config.toml
d_mlp = 512
norm = "rmsnorm"
norm_eps = 1e-05
attn_scale = 0.125
parallel_block = false
init = "uniform"
init_std_qkv = 0.0325
Each number is 128 + 24 x the weight over the matrix's rms, rounded and kept within 0 to 255. Layers, rows and columns count from 0.

# layer 3 MLP gate, 512x192, rms 0.135, rows 183-199, columns 0-191
[[126 124 117 146 109 137 173 105 119 142 152 128 116  65 153 102 113 155 142 123 122 111 114 146  82 172 112 121 137 132  87 124 191 101 128 141  97 138 136 150 167 178 117 132 138 141 120 130 126 115 104 137 109 116 164 145 136 179 103 148 122 127  90 146 145 144 151 141 128 129 125 107  91 119 135 120 110 104 126 117 140 110 147 115 101  97 142 125 135 149 139 121 167 157 136 165 123 116 126  87 135 129 140  95 105  89 139 158 151  98 130  96 130 131 124  96 133 104  98 101 130 146 113 125 126 107 126 134 136 119 140 141 112 106 109 109 125 162 184 156 176 104 131 107 107 116 128 112 118 118 125 108 105  90  74 101 119 123 151 102 121 110 141 131 109 157 138 183 121 134 117  97  96  99 127 104 108  95 126 159 102 108  93 119 103 128 126 170 136 128 118 137]
 [162 143 180  88 189  61 104 146 111 121 178  97 124 128 155 145 152  64 138 130 126 147 115  96 121 122 160 151 115 184 142 139 148 151 148 152 114 125 110 144 133 107 130 128 120 114 107 104 151 179 185 138 140 152 138 108 104 129 155 121 117 129 134 125 143 134 104  99 180 183 133 179  95 132 132 120 108 142 139 105 136 105 106 140 142 143 148 145 139 132  97 161 145 160 114 143 117 131 143 129 111 174  92 147 111 156 113  95 127 101 130 128  93  64  94 132 130 106 124 162 146 109 125 140 173  96 134 103 133  90 140 179 173 122 208 109 157 181 183 174 119 176 103 115 135 111  64 101 127  42 135 145 153  92 133 131 160 122 128 143 154 128 128 120 127 133 111  83 115 154 107 168 121 142  91 121 144  95 134 115 142 132 139 111 154 120 140 120 125 147 148 151]
 [117 104  70 106 141 180  98 130 116 110 145 168 108  93 157  99 105 148 110 124 139 140 128 137 128 199  83  95 104 139 110  83  98 106 110 111 159 149 125 130 162 152 196 144 122 142 165  65 110 119 116 121 129 137 132 122  84 145 140 100 153 123 113  88 124 106 170 109 107 119 160 154 140 170 148 114 166 114  96 107 132  54  86 144  63  52 127  84 124 102  83 148 151 111 123 157 126  86 149 110  98 162 149 135 125 122 135 119 101 129 127 163 162 198 125 148 155 125 159  84  75 166 102 113 148 157 135 105 156 143 100 138 100 148 186  82  76 142 101  98 110 147 113 128 129 126 154  84 152 106 114 139 113 114 122 180 101 133 145 103 158  96 101 161 123 168 168 149 142 109 116 127 153  98  76 115 128 156 135 105 144 122 127 148 144 145  85 140 155 148 136 156]
 [157 136  99 126 135 110  86 125 137 152 156  99 149 144 143 164 154 108 162 128 143 153 104  97 114 103 115 150 104 118 130 101 108 156 110 153 184 177  98 171 164 143 123 153 123  97 151 160 122 127 140 129 147  79 145 149 124 139 112 137 159  75 106 133 138 143  79  98 147  95 124 147 133 117  98  67 130 107 134 147 141 122 159 109 147 113 137 134 174 123 120 132 117 133 138 117 138 119 176 132 116  94 123 147 143 146 101 169 126 125 110 128 125 133  90 103 156 123 105 130 175  82 112 114 129 124 157 154 138 144 133 138 121 105 149 143 112 118 160 113 141 128 151 103 140 156 138 121 133 125 130 117 127 110 121 157  66 116 123 157 157  78  91 119 114 127 181 136  85 137 161 109  97 128  97 111 140 160 109 151 133  98 131 122 153 144 109 114 139 164 144 135]
 [140 138 135 102  73 137 152 148 135 109 125  96 151  95 167 157 107 110 125 112 135 114 128 185 106 162 158 133 117 148 105  82 168 102 112  91 141 185 111 135 131 103 117 113 165 117  84 118 135 107 166 157 161 119 158 136 137 162 123 139 136 154 132 122 111 107 144  59 143 162 124 107 150 104  92 169 111 143 136 115 168 159  95 155 120 142 161 157  86 145 136 131 127 100 144 140 132 155 124 129 118 165 137 118 117 108 123 104  94 110 129 111 169 112 111  97 117 145 169 142 186 142 114 139 156 158 160 140 116 110 145 140 116 139  85 103  81 126  89 119 119  99 142  99  97 116 143  86 121 129  96 117 111 121 151 107 140 153  99 173 183 120 118 103 152 116 165 143 158 101 123 102 116 117 136 134 153 108 148 136 122 130 119 111 117 184 155 127 143 126 145 137]
 [114 115 109 147 135 111 159 127 144 161 142 145 140 109  91 153 101  86 103 105  99 140 144 137 133  88 125 141 133 171 132 136 185 174 127 154  99 125  93  80 138 162 103 161  89 145 108 124 107 129  99 109 141  99 109 153 130 123 157 170 147 124 105 131 137 128 168 115 169 156 118 104  89 144 135 152 109 105 131  76  77 108 112 124 158 133 146 138 124 153 117 140 102 126 162 135 107 164 103 133 135  47 139 134 174 118 130 128 103 151 103 100 144 148 111 123 123 111 104  92 114 118 115 133 145 145 154 147  62 120 151 164  74 143 125 160  96 162 149 101 133 140 123 127 114 126 137  62 148 147 117 147 149 122  93 104  93 121  95 133  87 143 157 130 121 108 116 159  99 166 158 141 114 125 114  91 124 137 153  99 169 124 141 119 130 123 148 141 147 146 118 167]
 [129 153 136 149 157 158  96 105 149 147  90 160  74 109 154 119 114 122 142 107 140  88 129 147 148 164 124 158 130 111 152 127 155 143 105  88 159 123 132 138 173 128  99 128 152  93 102  79 156 141 118 128  96 147 134 102 168 125 142 118 110 125 135 169 132 153 146 133 133 113 159 148 144 103 146  99 144 120 135 155 131 184 162 131 121 126 115  93 116 155 141  87 129 115 140 114 115  91 163 116 132 159 133 154 102 103 100  89 135 154  75 121 145 101 102 116 138 104 175 113 132 156 130 121 125  78 137  96 161 173 143 123 153 133 156 109 179 146 151 123 160 119 147 123 123 143 131 159 142 123 122 157 121 111 113 125 158 133  82 144 118 126 129 114  92 120 127 163 139 115 139 134 106 146 106 141 115 169  67 150 120 110 136  70  95 135  80 108 130 123 142 151]
 [126 110  83 161  95 163 132 125 142 132 137 101 169 111 145 141 112 136 123 145  96 118 123 102 110 138 100  69 124 113 125  85 125 140  99 131  67 138 125 110 102 139 174 161 128 108 153 123 130 133 102 112 135 160 129 143 114 142 156 103 144 130 146 132  97 114 147 124 100 141 141 122  97 146 116 162 124 154 144 120 103 133 134 125 112 146 129 121  97  96 127 155 170  87 146 122  88 137 138 130  97 149 170 129  92 121  95 143 103 134 113 109 156 101 120 125 119 136 141 142 156 121 139 138 131 118 158 138 152 139  84 120 128 103 111  77 143 105 104 146 162 151 127 126 102 136 129  93 116 102 131 157 134 107 142 157 132 104 175 111 138 137 109  75 121 127 121  75 140 151 111 111 114 109 135  82 118 111 107 106 136  90 119 137 106 111 161 130 102 123 136 143]
 [108 144 124 148 107 133 165 115 111 149 148 114 133 130 117 119 142 116 167 151 105 158 108 107 116 150 172 153 180 128 126 142 165 120 131 127  88 124 171 134 123 156 167 137 123 136 140 168 125 109  92 119  92 110 119  98 144 101 179 145 162 119 153 137 104  64 121 105 188 144 129 158 135 132 111 133 131 122 115 114 136 135  97 119 147 130 191  95 133 127 141 162 156 107 128 136 147 103 131  87 123 126 137 155 114 162 152 117 145 130 153 114 134 133  77 105 152 113 108 122 172 152 147 153 120 145  93 166  98 130 164 119 137 140 112 163 121 135 159 155 108 148 119 158 134 116 137 121 109 157 113 103 172 143 120 115 131 144 137 146 150 126 109 159 164 119 105 186 159 129 140 127 126 117 128 111 120 140 134 148 131 114 133 152 130 115 114  90 133  96  93 171]
 [119 135 120 100 107 100 145 147  85  92 160 188 147 141 108 149 113  95 140 116  98 148 130 115 134 137 129 113 128 126 106 119 161 119  82 161 106 136 157 136 166 125  95 142 128 153 120 102 104 122 176 100 110 147 139 118 163 169 131 108 110 163 173 154 129 114 146 119 115 139 115 158 130 137 147 108 135 113 133 127 182 143 125 124 140 112  93 137 160 146 130 127 133 128 139 108 100 113  82 160 130 165 146 113 146 102 155 110 134 107 117 122 144 174  99 102 117 119 100 110 123 182 126 102 107 178 156 168 168 112 168 122 107 159 131 141 110 124 119 135 133 113 102  84 147  94  93 137 112  85  91 177 123 122 103 150 116 133 142 112 129 124 116 116 146 110 132 118 137 124 138 149 115 144 163 127  81 121 144 101 146 122 161 158 139 139 174 116 170 104 130 148]
 [129 141  91  99 133 145 126 126 150 128 103  86 153 156 123 116 123 140 175 120 179 153  89 136 109 141 138 106 123 145  97 143 124 162 142 127  97  75 177 132 122 118 157  84 171 150 146 145 103 127 121 132 130 106 121 138  66 156 154 173 146 137 104 158 131  81 103 115 101 117 129 144 102 143 159 111 144 120 136 128 132 103 165 141 124 137 137 134  83 163 119 141 113 105 101 107 105 116 106  73 110 135 150 132  99  74 153 143 140 145 131 152  95 105 116  89 138 118 152 112 123 115 155 101 131 135 157 139 134 118 105 102 152 123 153 146  97 133 119 131 136 123 135  60 132  95 132 114 161 145 127  98 102 121 123 153 166 147  98 164  99 120 116 108 149 145 131 119 116 143 166 108 114 148 126 171 153 130 129 149 153 126 142 154 173 114 102 162 141 149 156 135]
 [111 130 131 157 144 114  85 130 112 139 112 104  34 131 123 161 144 149 123 160 136 154 177 129 119 120 136 123 128 147 117 133 178 121 133 105 115 120 119 100 115 172 158 125 137 167 117 145 114 142 166 116 123 133 131 152 154 137 118 167 125 120 102 106 144 126 120 107 107 107  83 110  76 130 142 142 134  87 170 114 133 130 146 134 129 146 156 110 135 125 141 129 104 138 129 120 127 164 147 154 146 150 102 173 129 147 148 122 141 112  98 110 122 129 147 102 124 140  97 154 120 102 163 122 118 146 113 119 156 144 181 139 120 131 158 151 103 135 132 151 159 158 101 114 183 143  84 127 148 136  97 143 164 196 105 153 133 145 115 108 118 134  85 139 134 172 111  82 117 131 115  86 123 108  95 145 108 163 128  83 122 121  82 120 151 161 160 113  60 134  71 117]
 [148 146 130  97  94 133  90 131 122 123 100 117 100 116 135 100 114 117 109 126 127 152 111 123 153 161 145 118 117 105 133 134 150 104 136 122  95 135 169 115 127 147 105 138 160 152 138 148 118 136 128 130 155 149 102 118 108  98  90 133 132 128 122 132 137 117 117 154 159 125 132 121 134 141 103 121 130 130 117 117 160 101 108 156 147 150 148 109 107 111 131 122  77 126 129 111 139  90 140 136 135 140 119 109  64 147 157 123 136  99 118 142 118 123 145 136 144 134 111 112 131 150 112 140 105 118 149 108 117 160 143 141 152 112 117 115 165 143 139 129 157 117 171 105 110 117 154 131 105 124 154 126 114 123 110 141 144 138  82 128 135 151 120 174 141 150 100 131 117 118 104 144 133 159 116 127 140 132 142 104 118 139 124 132 134 137 123 139 100 158  96 156]
 [140 106 129 129 119 170  94 146 103 110 125 147 135 110 136 124  81 172 129 110 151 147 137 161 145 124 123 129 161 143 144 134 142 149 138 157 123 104  77 136 133 151 126 132  98 134 112 112 137 151 140 112 182 128  93 129 117 130  96 123  99 151 141 117 109 117 141  99 123 142 120  89 103 139 141 142 137 124 110 154 111 125 119 132  98 147 142 107 131 129  96 118 156 165 128 163 137 127  92 185 102 112 186 135 173  88 164 149 115 110  91 180 119 118 130 155 110 112 111 155 111 123 115 130 132 154 155 151  99 188 118 167 116 143 116  83 144 131 117 156 136  85 142 137 157 135 123 101 136 109  95 135 161 160 138 166 117 132 114 174 120 131 129 125 127 164 150 105 100 135  88 128 186 151 131 108 139 121  94 138 137  79 127 125  76 100  89  98 128 104 162 130]
 [144 159 131 107 123 142 118 158 142 103  86 142 137 122 145 159 155 150 135  97 137 177 163 117 132 114  93  96 134 123 125 122 155 168 113 126  88 116 146 131  86 179 142 163 116 126 129 133 113 172  90 115 162 136 181 131 112 135 135 134 119 112 147 151 119 110 182 136 140 119 103 106  82 113 122 123 112 132 179 141 142 111 125 109 158  93 112 159 130 110  98 101 148 146 136 154 112 128 105 124 137 107 157 115 137 101 158 151 109  85 150 121 128 147 117 160 124 102 136 131  82 146 131 144 149 104 124 133 158 101 154  95  85 128 153 140 138 135 163 167 114 140 104 139 129 141 146 147 166 137 145 147 123 105 132 140  99 116 125  99  97 110  98 139 142 130  69 121 167 133 139 116 106 145 135 105 139 126 171 140 171 104 157 105 135 105 165 130 104 113  95  94]
 [107 110 144 153 122 127 176 163 152 125 149  87 109  92 159 138 159 109 126 120 123 120 161 110 130 148  86 109 111 152  92 137 117 162 162 102  96  87 142 120 159 136 123 133 133 141 165 143 122 122 152 113 158 165 115 109 156 140  95 112 117 157 155 162 100 155 147 113 147 117 114 112 110 133  79 129 117 144  88 119 100 110 100 117 150  99 168 131  97 123 118 176 161  98  76 114 128 126 171 139 140 113 120 153 125 137 123 157 144 147 115 146 112 102 111 104 141 145 142 171 115 125 115 158 110 148  97 138 123 124  96 146 155  88 140  58 135 124 115 151 122 150  97 137 120 149 141 130 141 157 134 114 107 107 130 164 149 145 114 123  92 134 140 111 113 143 122 125 121 127 124 132  67 142 104 166 113 133 147 137 126  97  98 108 125 168  90 111 147 109 122 124]
 [144 136 111 129 102 171 152 144 127 153 137 146 147 163 158  93  42 126 120 143 106 128 110 111 119 149  89 148 112 100 114 142 164 101 155 115 123  65 101 112 126 132 153 149 120 127 160 132 136 159 128 119 135 125 113 117 131 152 120 173 106  98 119 146 100 119 101 110 185 143 112 132 168 158  99 152  98 125  94 152 138 135 100  96 112 112 144  86 130 122 159 107  70 133 146 130 104  81 106 163 115 138 145 111 104 143 116  98 128 126 153 170  62 109 119 141  97 123 159  91 125 137 112 139 157 141 121 119 115 150 138 110 135 122 131 124 121 130 143 114 190  92 123  80 122 122  74 196 141 114 141 139 137 109 120 154 182 144 110  99  68 102  74 135  94 135 135  99 138 159 113 173 151 157 119 108 148 131 111 152 117  97 146 174  99 135 100 124 127 161 189 110]]